{"n_layer": 9, "d_model": 96, "n_head": 3, "n_kv_head": 3, "head_dim": 32, "d_mlp": 384, "vocab_size": 4740, "activation": "tanh_gelu", "norm": "layernorm", "norm_place": "pre", "norm_eps": 1e-05, "positions": "rope", "rope_base": 10000.0, "rope_fraction": 0.75, "qk_norm": false, "attn_scale": 0.177, "bias": "none", "tie_embeddings": false, "parallel_block": true, "init": "uniform", "init_std_qkv": 0.0511, "init_std_o": 0.0511, "init_std_up": 0.0511, "init_std_down": 0.0255, "optimizer": "cautious_adamw", "lr": 0.00254, "beta1": 0.9, "beta2": 0.99, "weight_decay": 0.082, "lr_head": 0.00943, "grad_clip": 0.5, "warmup_steps": 217, "schedule": "wsd", "decay_fraction": 0.512, "decay_shape": "linear", "final_lr_fraction": 0.0, "batch_tokens": 32768, "seq_len": 256, "doc_mask": false, "train_tokens": 150800000, "steps": 4603, "dataset": "wikipedia_en"}
Each number is 200 + 30 x the weight over its row's rms, rounded and kept within 0 to 999. Layers, rows and columns count from 0. The size before them is the row's rms in percent of the matrix's.

# up: layer 6 MLP up, 384x96, rms 0.112, rows 219-250, columns 48-95
# down: layer 6 MLP down (transposed), 384x96, rms 0.108, rows 219-250, columns 48-95
up219,106,163,193,166,186,210,123,181,164,179,216,224,195,204,182,214,244,214,174,215,219,260,200,160,219,194,229,180,192,240,222,180,179,210,185,173,164,269,226,205,251,160,239,265,274,170,205,227,235
down219,103,214,181,216,187,201,249,233,198,199,174,168,264,154,195,188,180,176,209,168,194,195,204,227,187,277,185,186,240,201,165,232,230,176,198,161,255,180,179,183,183,255,135,198,169,219,173,163,171
up220,085,248,251,202,236,158,216,155,154,203,154,163,197,217,174,227,276,186,200,206,182,187,210,246,231,178,167,165,198,220,180,215,167,202,205,267,204,221,186,219,157,189,188,177,192,191,163,173,247
down220,076,201,198,241,194,227,212,254,247,166,191,141,152,219,192,181,196,202,230,208,149,228,176,194,193,267,203,218,239,205,190,220,162,214,146,192,173,232,212,203,224,219,208,192,190,208,227,277,149
up221,093,231,257,208,168,140,166,200,193,191,185,212,182,206,244,230,195,171,212,187,205,207,228,228,218,220,189,114,243,267,183,180,264,191,165,225,140,182,165,218,208,197,223,192,229,217,190,222,216
down221,094,232,241,236,218,207,192,195,254,227,201,237,226,118,172,139,179,227,190,160,193,244,165,158,164,221,201,220,187,187,194,214,199,267,144,215,206,212,168,164,245,187,192,212,223,229,190,218,201
up222,103,228,205,183,202,211,177,195,215,203,116,172,204,198,196,174,185,209,167,219,150,204,251,186,199,165,215,205,218,218,216,196,223,179,180,231,215,227,171,179,251,173,245,203,166,248,199,229,155
down222,105,207,156,238,207,202,245,186,204,161,202,232,209,208,190,182,219,212,256,203,240,180,226,139,177,223,223,209,173,157,240,195,280,228,193,232,220,133,207,218,180,144,181,192,207,225,178,218,208
up223,094,196,237,157,197,223,169,192,222,203,206,206,177,170,158,178,215,189,147,236,205,254,228,235,221,187,210,213,219,275,247,182,129,178,213,226,215,245,149,197,223,195,217,209,169,172,144,173,207
down223,095,164,181,214,230,195,257,139,233,194,241,199,220,207,225,201,221,183,179,207,183,209,220,207,180,162,223,225,181,210,208,192,188,184,171,177,150,201,180,225,145,188,163,194,143,207,231,253,208
up224,104,206,222,205,169,174,182,199,166,198,144,195,172,170,204,160,222,231,235,177,169,255,225,216,207,199,203,221,185,199,159,208,162,196,132,200,207,184,222,140,210,236,141,206,178,221,240,233,192
down224,106,135,151,166,190,241,151,234,266,208,199,224,252,175,186,258,220,184,217,171,205,194,260,183,224,172,147,179,196,229,193,184,183,192,187,273,194,200,203,190,196,189,184,166,202,236,215,189,202
up225,087,192,241,222,218,173,180,209,219,150,212,187,182,173,194,213,220,149,148,192,164,168,220,228,230,109,187,181,185,177,237,190,211,175,215,159,205,229,218,235,211,180,124,242,209,197,188,203,183
down225,082,204,146,236,180,175,224,273,233,230,182,207,214,178,161,207,211,193,185,223,250,216,97,201,204,236,221,217,185,175,195,179,208,224,150,232,164,183,196,208,222,177,235,201,151,219,209,213,181
up226,098,223,154,207,181,206,171,160,167,230,247,169,185,180,233,222,225,243,233,178,220,207,243,286,206,156,149,163,241,201,146,202,200,221,186,227,196,194,192,200,217,236,147,218,243,186,203,195,156
down226,090,201,221,230,233,236,205,227,193,230,164,173,202,191,205,223,212,220,262,256,250,195,190,200,196,189,159,232,189,167,166,161,232,229,224,200,242,203,177,227,178,264,210,187,238,163,165,164,154
up227,109,273,180,193,207,181,259,200,235,203,210,195,147,221,195,185,221,179,184,186,234,216,243,196,233,166,162,186,195,215,199,202,225,159,183,164,212,199,236,199,226,199,248,170,217,192,159,225,174
down227,114,198,233,165,174,176,204,233,191,176,151,224,232,232,194,138,196,188,162,283,224,175,232,153,180,268,241,181,217,231,191,214,221,193,203,152,229,211,182,204,159,226,182,206,167,161,185,221,214
up228,098,189,164,198,199,155,172,219,143,192,199,184,145,178,222,204,204,172,189,223,247,210,212,169,216,151,144,173,150,234,230,166,174,200,195,189,222,199,235,191,172,219,185,217,193,195,225,223,199
down228,095,209,168,275,176,229,193,200,198,241,243,158,235,141,212,181,175,263,176,206,241,183,170,192,214,218,255,232,233,208,158,155,233,218,200,203,208,183,196,159,207,208,199,167,219,212,218,213,227
up229,103,225,195,181,194,187,207,160,171,227,238,227,191,195,194,248,206,201,167,236,165,183,236,198,223,194,188,166,185,226,215,213,233,225,199,234,178,212,163,132,197,177,167,205,189,228,196,190,130
down229,101,207,198,143,214,186,218,175,237,116,191,190,196,153,228,205,208,149,232,170,191,202,182,166,255,256,200,277,200,236,237,215,213,193,203,188,236,206,175,198,168,226,218,232,220,173,201,157,204
up230,114,239,181,197,168,177,174,194,167,193,209,202,182,163,198,200,216,140,211,179,241,216,241,146,211,168,197,162,203,206,175,205,182,206,143,210,216,211,175,199,216,180,194,216,147,193,192,262,155
down230,117,229,193,166,153,245,240,192,157,188,211,180,205,220,192,204,131,195,177,166,162,221,247,181,217,176,163,189,244,212,205,288,181,231,216,182,208,239,175,175,222,148,160,155,181,203,204,193,237
up231,100,179,147,227,174,206,171,175,147,193,230,203,191,170,219,178,246,182,199,216,225,179,244,193,238,233,186,209,133,191,208,166,201,177,206,167,195,218,180,171,173,234,162,175,250,235,221,194,188
down231,103,206,164,200,205,192,186,260,227,216,183,185,260,195,264,202,176,179,215,177,196,206,96,214,197,186,204,162,228,147,192,253,241,168,210,206,127,169,223,227,254,192,233,211,170,182,228,192,187
up232,101,233,219,227,212,217,155,187,185,217,156,235,229,207,264,191,199,126,198,166,201,251,212,196,217,125,206,216,178,176,201,158,171,204,177,196,220,229,172,206,226,148,203,206,244,215,176,258,245
down232,108,218,205,209,182,204,214,138,158,262,245,169,168,197,160,187,170,213,247,190,236,204,249,208,136,214,199,189,146,181,213,182,195,165,218,254,217,167,174,242,200,186,220,230,203,174,196,157,197
up233,100,205,161,225,185,187,192,209,198,171,200,191,221,219,204,190,151,170,226,201,167,201,225,189,225,147,180,175,169,203,237,227,184,134,213,172,203,194,195,176,250,209,189,228,240,219,220,195,197
down233,094,176,226,144,230,216,232,288,220,210,181,245,186,248,191,201,275,161,172,210,232,257,182,190,237,171,171,204,232,253,196,204,192,200,203,200,180,245,161,161,190,172,218,156,164,144,224,222,170
up234,110,244,220,237,185,200,210,210,207,236,207,197,226,170,198,162,251,167,219,183,195,230,237,214,226,208,150,204,211,184,158,175,160,157,163,217,249,209,193,214,199,212,202,171,258,204,200,192,201
down234,109,219,180,185,203,151,217,176,140,223,203,208,253,203,187,179,161,198,187,156,224,170,163,204,182,182,175,191,241,200,203,197,218,230,212,232,265,203,238,206,223,196,195,176,115,248,217,170,191
up235,099,164,243,174,206,251,211,184,134,290,203,188,202,195,192,246,246,198,199,180,213,240,201,214,225,159,204,205,203,222,250,197,188,191,198,230,158,255,162,253,235,166,233,215,156,192,236,160,214
down235,085,210,218,217,200,198,158,168,171,194,237,181,218,244,228,164,168,206,219,198,204,160,37,167,258,212,198,209,200,192,175,173,175,233,192,229,217,207,173,182,207,211,207,162,220,199,203,203,230
up236,106,265,247,164,132,184,144,169,244,236,171,214,192,171,231,234,172,190,230,211,213,213,224,210,227,165,184,197,209,198,189,179,196,184,195,247,222,240,246,159,217,202,246,194,220,251,229,182,180
down236,103,197,215,181,188,198,193,195,179,183,230,158,196,228,247,211,263,223,207,176,174,109,225,236,142,211,197,170,225,158,189,178,144,152,225,162,151,238,204,184,204,225,244,219,217,209,167,222,215
up237,096,187,180,192,175,178,189,214,204,239,183,277,186,199,180,209,213,197,248,238,198,246,239,230,252,210,209,173,216,171,186,196,209,157,189,194,259,215,185,188,202,144,196,197,145,180,229,236,174
down237,098,227,182,200,313,235,190,183,239,179,251,219,214,136,187,171,170,166,187,219,217,174,201,188,160,133,169,226,244,179,153,186,228,245,206,183,208,192,177,192,230,221,221,168,194,168,182,235,204
up238,107,262,190,163,165,234,187,211,205,173,192,192,196,167,197,171,217,147,218,187,169,200,214,246,219,198,179,162,190,205,240,179,169,157,166,209,224,272,185,197,232,215,231,217,203,224,257,229,215
down238,114,136,173,167,201,185,174,155,242,196,212,170,180,206,190,180,177,210,211,231,216,180,182,198,158,190,188,223,230,241,183,242,200,170,211,192,238,201,208,172,197,189,233,156,246,208,187,191,214
up239,101,194,214,218,149,178,188,191,208,216,184,219,155,182,218,196,195,221,151,207,237,208,229,199,238,177,215,194,236,256,200,136,233,174,189,228,194,264,234,192,234,203,266,170,195,224,116,188,190
down239,109,209,225,203,162,135,226,203,172,241,147,177,192,238,164,264,208,231,178,198,252,212,232,178,177,218,207,170,256,158,203,216,234,195,184,224,143,212,164,195,161,173,230,175,152,184,242,236,200
up240,101,251,226,178,158,195,218,190,200,211,216,197,186,223,219,224,210,178,168,225,163,199,237,211,185,171,135,131,233,232,178,191,270,219,171,178,222,191,179,162,196,191,231,204,250,151,234,208,250
down240,096,186,170,211,204,141,166,211,220,226,190,193,226,205,163,219,204,212,199,182,193,206,251,168,178,205,227,221,187,234,213,209,140,250,163,168,166,235,137,223,155,169,237,187,199,180,211,239,213
up241,105,231,240,191,199,182,208,145,188,265,189,160,189,237,171,232,224,178,221,163,192,186,219,180,256,280,202,202,187,227,209,216,225,178,202,212,214,198,159,179,183,193,212,232,237,192,186,210,167
down241,106,192,196,198,209,145,188,153,186,229,249,264,212,126,243,190,190,136,180,190,208,207,200,179,202,190,190,212,252,193,210,163,208,289,208,237,188,198,194,209,177,217,201,228,224,175,180,193,185
up242,090,193,171,211,180,218,173,190,186,213,275,230,114,155,198,208,196,225,213,193,215,177,219,191,247,222,144,203,136,233,183,170,226,188,173,204,256,174,235,204,232,174,259,146,249,214,172,223,198
down242,092,188,221,156,176,214,193,112,183,203,167,193,194,195,195,164,183,152,216,185,177,201,194,177,208,248,213,197,219,216,240,167,181,227,204,219,158,175,209,181,198,205,198,231,155,198,207,252,250
up243,097,276,257,151,185,230,245,196,195,215,246,160,218,162,210,188,220,192,216,213,220,216,243,244,205,239,228,162,177,190,201,225,205,208,189,241,204,186,216,117,183,237,189,173,192,252,260,183,162
down243,096,193,185,224,182,206,230,159,160,170,164,205,185,236,224,156,215,253,201,183,238,236,232,204,122,176,220,181,174,226,161,234,149,182,225,221,242,218,200,227,206,207,237,174,163,142,199,182,255
up244,092,213,253,255,187,194,188,198,173,160,204,171,211,164,223,180,178,231,193,187,132,212,238,240,220,204,160,195,199,236,204,215,178,237,151,221,191,187,162,208,184,159,191,224,178,221,200,206,177
down244,085,198,184,220,234,174,234,188,204,205,174,212,168,197,204,211,233,194,236,170,231,198,156,219,230,162,193,199,189,206,186,229,181,189,201,173,178,194,228,182,233,214,165,185,228,242,221,214,251
up245,101,213,201,222,247,184,196,194,161,270,187,165,205,196,223,207,260,194,191,215,228,214,235,212,238,193,184,212,248,263,171,183,182,170,161,215,190,196,223,193,233,184,245,162,215,210,169,254,228
down245,100,207,194,255,260,190,196,177,280,194,170,185,207,228,228,199,197,213,203,267,232,176,217,155,179,215,221,168,196,187,227,207,200,142,235,201,250,165,174,161,175,246,203,192,179,192,212,172,257
up246,099,222,225,158,194,225,149,160,165,204,163,222,186,235,163,161,178,205,167,155,218,218,193,211,211,241,184,216,213,165,180,253,216,190,210,237,211,213,186,181,269,193,188,202,174,212,185,182,204
down246,096,242,197,243,238,259,221,163,203,234,188,202,199,246,205,183,198,225,180,215,181,147,37,205,190,185,210,177,195,208,163,210,186,269,217,160,198,207,217,166,220,211,189,227,197,205,175,202,236
up247,104,182,186,230,174,166,218,187,197,243,194,231,215,139,242,276,223,172,203,251,224,207,234,207,219,180,178,192,181,242,237,221,128,188,179,187,242,210,179,200,201,210,187,149,216,233,186,194,224
down247,108,187,231,185,230,211,241,212,199,260,206,209,210,181,210,216,199,140,228,234,249,140,236,207,152,170,228,150,145,183,154,208,200,138,234,195,189,229,233,193,237,214,231,162,181,221,258,208,227
up248,097,202,171,196,204,219,225,223,211,197,188,199,225,178,222,160,202,213,153,174,161,251,232,195,233,157,216,161,202,217,192,176,219,123,182,208,180,222,267,166,193,217,146,190,250,227,145,178,159
down248,094,181,188,127,195,233,248,164,191,190,194,175,158,212,181,214,194,189,229,206,218,175,207,185,164,212,201,234,180,183,187,216,249,238,222,189,180,160,191,166,270,218,168,242,180,132,202,223,190
up249,096,228,210,187,186,146,177,193,143,203,192,193,175,162,220,177,192,226,229,188,186,203,212,243,219,243,161,156,243,215,136,189,229,181,211,241,216,215,165,202,225,225,181,186,196,249,182,249,180
down249,104,260,206,184,198,182,174,133,221,177,164,208,165,208,274,176,175,212,214,211,173,109,255,158,192,228,188,226,185,192,156,245,233,132,239,195,249,199,198,194,201,226,191,181,161,232,242,147,233
up250,104,239,198,200,232,215,179,214,213,224,199,215,211,216,173,234,219,153,210,227,193,235,223,204,226,199,175,197,181,211,157,197,251,145,187,169,205,259,206,168,173,191,208,241,213,206,224,242,168
down250,108,176,186,142,195,187,245,208,243,193,167,196,180,179,241,244,229,210,250,237,210,218,203,196,164,282,192,215,204,209,167,149,226,190,207,186,182,249,231,189,207,205,233,182,183,130,223,201,183